python train.py --n_layer=14 --vocab_size=8192 --rope_base=10000.0 --attn_scale=0.152 --init="trunc" --beta2=0.99 --warmup_steps=61 --decay_fraction=0.747 --batch_tokens=65536
Each number is 128 + 24 x the weight over its row's rms, rounded and kept within 0 to 255. Layers, rows and columns count from 0. Numbers have three digits each. The size before them is the row's rms in percent of the matrix's.

# o: layer 7 attention output (transposed), 576x384, rms 0.148, rows 40-63, columns 192-287
# v: layer 7 attention value, 576x384, rms 0.17, rows 41-63, columns 192-287
# q: layer 7 attention query, 576x384, rms 0.142, rows 64-72, columns 192-287
# k: layer 7 attention key, 576x384, rms 0.146, rows 64-71, columns 192-287
o40 088:136135131150167149096158086127148144162150135150133139181130145142133173189114077106104091155133168203170141096097107109127123115112121147132134083151107133105126152138133124113109150149154114109082098131155123143146112142142114118176158100114182106126157150148140159133133174127108153153
v41 082:136126161144123112129124105127117105114094134111128138160109120124129101086116150122132131095109143133117134123138145140159155117108079104139143161107154130167149187119097133172097132108129135144125153131102147119158080108127092134136120153110110099138123158146140064168160124121158141132
o41 087:174129111104097170136169149143136116108104119135119150108081137120078160139101101120103145091115133140123126124110137075118114128127197149136146126144098132142144114120167133095128143115128147121107126124135129147123155154147117106156164124133095116174157064116113160117108126143121095135
v42 085:084151117140116132117107159183120136107132139134085082130102099094113158186124105151126123137118150144111109147125114106138142099111099180124144133118129093129120077152175129117104133130123135100089098120144113112126122159120106078182092160117130117127192123126170105082080120145112086125
o42 082:124162134127129125124174135137094115137091129121131131135127154131087113126122105093111115133143129119166118150151135135128137101162164114121092111151123123133112128120140184116156100105091115159139140158127115123099081125142126109120145182119096142126118147146123129150170105091098122149
v43 088:113116076126134112124108151122178117124092123107176123125144152146151107131125139153130124144176120126111131170122114144135132126123152112149122090139055131113133121132164147132126140104114130147123135152144076191142148138113131180116125136124143158106115101149165166119132168156137154083
o43 082:143122183120090134155093100129122140123174160138157139158179099092163177123139184135124151128133119164111150127157166120118074155151102090137102125095099135148099147145077122135145147151156158089135108138111151116152105152087146100133118107158167105095144162114150128155119175159171153138
v44 094:120148137112130170103188110124093129091120138131103110101088137100111163161130138091094117103151113130114130133118155160155177150141180137073113129135113098149130136161145085164136124136120125095134136114099135105126129129132171141142128062142122075181123119159146124115111129086108129105
o44 094:102155123115144136066165118175147133148096147093136143130145122164123129116155078139123088122119129124172145141136124193152154133114121135090126128116132131128115119104133140112113097127115141127104159135153126135140170136114141156130110105161142127098088071157097106095148116099117076153
v45 096:084132112163114160152098139191141124158104155117143142154132135116125147113122122143116119143126137139128093141146117064154123181137055113138140112147109125130152097090132135128148124137102093095123099149169116123127104132150128153129136131117110155151131137098149126093110112145148128138
o45 096:132117101142129133139157131080153152117132099132120105108094126123120052160134126102140115149128157127099087108119118149154140138133150136146109118132136100121165132135181091131138157123143086080122136118139159109156100117139120081160104139132088116130099103129138130121124117091117128128
v46 091:099146120114100118107104131120129099087139120139159092116116143126126136150174165122078127138149078135146101178106154165145159153131168152110073101145156061164130123173135108144165105129129142125087163172139107158146144163089154137117109129127131113130131147150162139126078124098133151055
o46 091:117139162088143132111147133111116108153095159070100159101163124141170122147116115138113103109142113142122149088149132070162086162118149069135113099107112151137080111153092135114138135100085146103142108105091138126129140124098098155116098130147150124123163091135094120135133150139126115130
v47 092:131154129130118139134140072076079136111103128121127138127157116161141116140107115132126130148156135118118104122111141111141149161121174138135138169136149159102120109076117167122166130152145095145146141096158127074143128113131139181091165159132122125116146125131076149126112141128109106119
o47 095:133106127145129092137134102146146147130176142160109128137146153146153155127112130110135149105118142182142114116144104133072160109123123135119142132109142144071127135111096142126066169153145168184114117124113108147140133105100148094143135115104157141138084132125114110127109102148142149116
v48 087:137144115114128142137168115092078139114106101112135131079085115091118165126157169074123092124140113127142117150140127156141157123117159132113148104085167090131130138127136087177110099165098124123146142128135134144146140127126137122154124079171118094136058110115117138100125110111145091120
o48 089:110133142121121134089155136166171116128105143099113135148185130172120069104132081142115128141140108105159134099087139140170146139143103141134125139137157117109094114156115090123103062085136099113111188140162118142121158098127128154108096113139120089116131091126131132139098128134115112167
v49 074:120154087135083195135153128108102122105103124107132100111124118135123163146112116057097117112137111123144128104100180107131135142112136142129140162137174124178132125118132186128138118155122081096145139109133109094138123104113121125171098161113120120146112136122115104153082129118127086141
o49 082:135135128101167118085164132116143136123105160132118143119141162149068114131115089138128109093133140153124098115115120125122148112135166129113125098122142130125098120144135152111095100144112121162060132127169139119150174112119162114119135132134119120122121084152063111119131083119100114150
v50 078:112132124144116178146105119154158132135101137098129121137086122086129136118063132146087130140141124160118114127116127116146121142145112121111135093145152152124114095118148174104166126159124124094094133152153143137109118120132109134153084157117107111144134117146162102139084130161141124145
o50 081:193141138126138132128154131122098159125106083162133138119155132125106083126151102087149133142118121134112089125172083090156129100123184122105126173149108110113122177125132131139136168133103146146092121130120134127128078109090125104125134131146108142154106082131153143115132137139127106125
v51 089:124141142107170099120108129130155122108149122127087148126136133155132103133165122115141149127138138131176144144128152158103106087084138140129097115132120102125152139142103148136108116089135192129109134115124153164155118089127085119128153140096149159134157162131090144128164097081143158135
o51 092:133099167111127126143101145104115123154111115095162138055118121112091121191109169160107115109123111096121108095127150131121094185132148140147145094146120142193158126149135118107125090126154135130156101133110090121120141145126124098089109146116132101096179152114109106150111110153129114068
v52 088:131131090134096159125089135122125121156109147157177144147178154165126125095160128147139112156141115138127107149116122168118153125111080110128120099142133145134159124130151140122112124104142181135149121101188094128144125140132137141120107170147137152091117136137139143146128160150155124109
o52 086:118142132138123119135148130093151124085153105116118137164122109129120192187053130120127165132156159161090138125157150089146087162135117124139101077150155163138109126171141111151163174114125125158163126111140164132100070121135089110155134130071142151146167162104168112130118148164140168121
v53 102:111129096144069166140102147123152136103105163125137105161130105136144169133093083134098125149119117144134120152136130102125152133136101119143126125144119149126129103122146212123136115140145099112141136117176091129151127098116146153155096197112081158110111109110141139114114142160124133123
o53 091:149149108116141157161158130078144141127151118168119132121135145105115123161114113133139146136128141218098116108148107043149109124117135125121131113140128127105127147099134104127098133137124090083133110142139188114131131091115092076180147119117113117156164143127138125131082093116099135141
v54 082:124159175084106162064138110115114139108167117106186132147105146129138136124131120145076152138093143146107138173117118171117139115099114098138108142130130112170124139118121133141111113123183120095143157116086146096154117146132141123121095135101132131154108080126126111089152152081141115142
o54 086:124125114170168153139160111121173112171119138133135156115117160120121163132116089143108106112125104189111143110166137064114151143098108114110193126150113146125132116163088105125128151121131138123145099125129090165134162104104103146150171091123165130120141142137147155113119136165070156144
v55 093:133133134123167119133144100150125155149154119140141097132138113154089141082100098110130120135118120145132175100156103175117121073151117113149137154124146126117100125118062095087135131170137137116119111083173154109115133126145128133118129115154117146094136120122130104118163094121142115137
o55 082:114173095142128161115089114104117148151136132128101143194149115118137159144121126171135142169145175151110148117128105113098150118111083148159161170107107102100103116115131130181100108094129121148152143130104138130106133136130106161135109099109123125161158159131202133166087161126119145142
v56 088:107161151115107163115146151104094090123150163147069102166105102135103137157130106150092139157091083103117119143110147133133179152148128151118125132131132091160167127123139124163146139129174139119121127102137132126128113131109131147165121153115113061145154136135125150094138121101094127108
o56 089:127121127095138154131157142155135118160110127154125148089047137183131116152108122079114081111085115188153135135131123100170126156072140137080116094124129128108154118123151106128104137125095116117136083142091114143125150134110093106161142111127114114118167090133125102123146103104079110140
v57 074:104135125115131115067128113083089147149148112152157146116130162168121095114162144139153128179141101113126125134113130174134109135115096098155143102107126091114110112103098108143112114153125126149170102113083114131118106162142113134095162098164176152081135073136127150085126128100175111124
o57 082:111093134152125107136163106146145149139187152127131142144175103148152144142084131126130126150155144180093160087137194089103116203149103140163116119109146150097119114137126105150122159118134157123164151112148100145165134118150130154138124119101145113109137163108143138135117195140128174110
v58 086:178146157147156127155114134140160115139145129109132111128137125081116105105135145149130125101120108119114153136109122109122110081152161164086136134159149162150140140137113122147159143100207157143110112166146132098122121110135120111096121116112120070137136145110116135119129145159112138120
o58 087:149105148072164146133116139106101113119058085142105122123091162135146124094152145087099132158089085131123121140128101157139136119099145083135114185149147111103142157120129128128132109135087144154102063111100114153110108132098125142133163131131132131152114118127117131124148121135157134140
v59 082:123090101093128093147113132081146146127101137171128101107155130135108100098143128144160132139186079153124148139120122133123057081119149157137172121147107156129154147126117156124134091100096148140112099137168100143124116118143095117134164118144130128126119156112128139149151121145154126120
o59 081:119137158105121127128094145128130143135116126142120115115120059115147137109148168128098145084077128092139113123084113244146147148132118091139086116125184101147102097116184158117116082145123115126128125136119139112126132144124156133093107169122110111107145163124121146111123159121159130126
v60 095:133126162121158126094120110185115119147119129155134140142140150105108114064126141173141130150117153169105113101148110131138103139133102116102113170159142163151127135116106103098135149122146160127127112104154108114107092143166120110087126119141142101129149134127193099146111122162146123127
o60 091:154151136135081136132121112104096121124108071108129121146082131162125159141127099110115119133158153102165107134157091151089085120117187136199121121145132121120132146120139127148145198147126161146158127069149103133129062155155104116138166118087117151128122133095149124077141133104139135126
v61 094:159123121128102161172147122161142107121122149154154094120169154147132113171132089119118108091143111117126127158106192131124168131156111150132082047145175096131155161134123089120129109111115110097143114136152171105114141101110136125136146115097132119136113136157118146122133167092124139077
o61 088:131125139172162106065136166104112160101088164129102126126106123133099181174135109113127099134158145098144141167077117151172146128112125157097139115129151153138106132135180147131132108085113119170105146153091135133105119159145133119139136130143133154132149124117101128116131135162099123131
v62 085:115143132121142166121091125125139139161105115118118174143125130145140121151118127149092102114095109112143116113119138101125133198172131117099122072147112155111127102120139128117163185096148119116118108164081097153145114123132189140080130122131158111108172122143131142111111150090113145128
o62 089:100140129128168101100147121147128121118164113105128125081107128129139126081131127123117147138130108148082088124160124164151171127113112130094106129105124138155156120144108103135155178163117161141116116126116120113121131142109085128127127105129159186113048108142115087075147144113122119116
v63 085:152145126103155169165119131145177097119078123115148123166120090140103113115108119164114104201134120134135108124116157140146153104153115102113130090123128153111176137113090138150135126079133168111113141166178125136105078120103120162096121178147135083101191126151133136113094155117152138118
o63 088:169123125099142118106142146128113142120122128137108112142125126130122153157109161105083138126137137148120118168131112120119149098128131142118104136134114088119074134081150156087123124124094142151103138149091150151110095138106119110161162111117119113147130081096153172106111157156088112133
q64 101:130165065131133120131123091109113130125114138113145149146109131160130079107105102153117123112134190116134165145142120084151121115127116138128123131134140129146153110118140095164123130115132148112131135103155093107133143139173145114091139118160123131157132141134111138129140127161126142149
k64 092:153168109133106161186138073141112162097089112174164164162167097131092090127106129150168096077153113099091142162173145142126156113115201151095145133125139149100124150120105100115112144115129133139108167102139133144137130112121130124177146129143135114133106173133147125117138126111096153140
q65 109:152115116112146090128160132137171122133097083105145162145127173168089103106152136155153142141095102075106122123115119110150147108134102131133139162107146127177155120100142136143091097113129078107140147112140131158096174168117101152132075103150124156129130124083125095111092183146148153137
k65 078:166081133114117110120099082110139126075144133134188130137113145137117102135129140113155110190095181126136090093093123168125097128122084135114104133152165126147137118139125093108133126101148090108121156151127113128149166110133114147110147107113094160112098130111118125176086181130095143132
q66 104:150133106124146107125156119116172139117105112129108167142142189163120106096139128187154133158090126098121115128112102112155154098128126127126131138124140144194159111090145124200107119147116082130127131106149125144070180167127100165126094119106139144146129138101070111155128168137148131105
k66 079:161081150129159087151076117142140146085159124123149112133100143129143137158167150143116154185097148155157066118119106166099123107132081119110091123131128122182153130132090140119138116114137081141126149126099107123128146145139103168079128101145094161126171107105137122147094162115125111119
q67 101:123102205136113104112148116168176130144134143089111109129153112107119185144139169137109113141122094155132098130137110166141114127138181116095131134112116132127089148135099149110114099117116142145148112160131163093101140118098127158130119156100122130089126119140134108103111144113128126126
k67 076:117083162151160129069128182148177101124148176099101119112109113124158164126111102086133159150127113135154142140133107107154151143178118110159113112110120130083125101119164148114111089140156167125120113121096137170119118210141164125121125133090122123122151096135132129181139096121142130114
q68 093:146133085115145164129106110103095163140086116169157140156110199119128076106145086137176169141131152101117161121112173108112128146101131113151145156107150107133177121148133125175141124112142143112070139092141095143104131125170105108123154109140117158158134127105117145164117114156135139144
k68 080:147152123145145089183103096141122127136154088114167132127133133112112119114138151140170123123121112131143072134093111195102132144148097166091084178119120137140118112139063134105140117117118071149119172153145110104115136114145110175141163093120102165139139141144143126118143176075108108115
q69 100:172117143118151115118155095130151128116132109134088171150135128146131120108169117155138125179089109123138082110111074123134168123118137148124113123136148163154131134098118144177101119114133099131115103093168099159106151109108121152114114121126139110128141145100102088123122123124145143099
k69 086:144077149103141090108120107117152123137157159122121146140117150146172145118125141128115170188082199131152094148120112161120093105135093074111113092141118118145167100134130106144105140112150111159087101115100133129094150145130090122072129095137104198110147067114132156164136138125144124176
q70 105:151111103118138164132082102113134125104118117149113132141126151120101111127156092136136162159113148126119134094113138090114132129081123126164135145145158111144149098174110170163130140163150098125096097079151074158124135120121125102094125131144114131171140137124112149150116136168162139132
k70 104:135091097127144129215125079130109146099140124118187169150156138137170118134114137162160101158114138107139109145115094145127161124129083146084114109116141140109152139090091137144115115134117089170103134159158142125121174120125111137099162100136110153128125123102144153159153168121133098170
q71 094:125089099134142132140154114103128101099116092128104117124170119119142115119157151134140125147101090072090127085102125153182168060113128149145132120145123195170131130092113143198125174157105095168141141107156142142128163116120114166101104142125108111125119129111102115119110145119126113109
k71 081:132078154129112116084152112107132115111155154138096111145125144144128176155101114114114139141146170155124103130146113098179125129121085076142139109150147115115175142132189154133133112116182100086125137101101111138164166142125084112123103114134118123108125157131095170133103144156150132108
q72 114:118133115123118180118098191111105134108119091144175090096103169092101108122130122136220147104168140122128150110158139106082122143120144131145151146101150106090173126126141108125135122133159157077118146116123101155103111166137102076117145144096106133125138105158115169139133156126140120171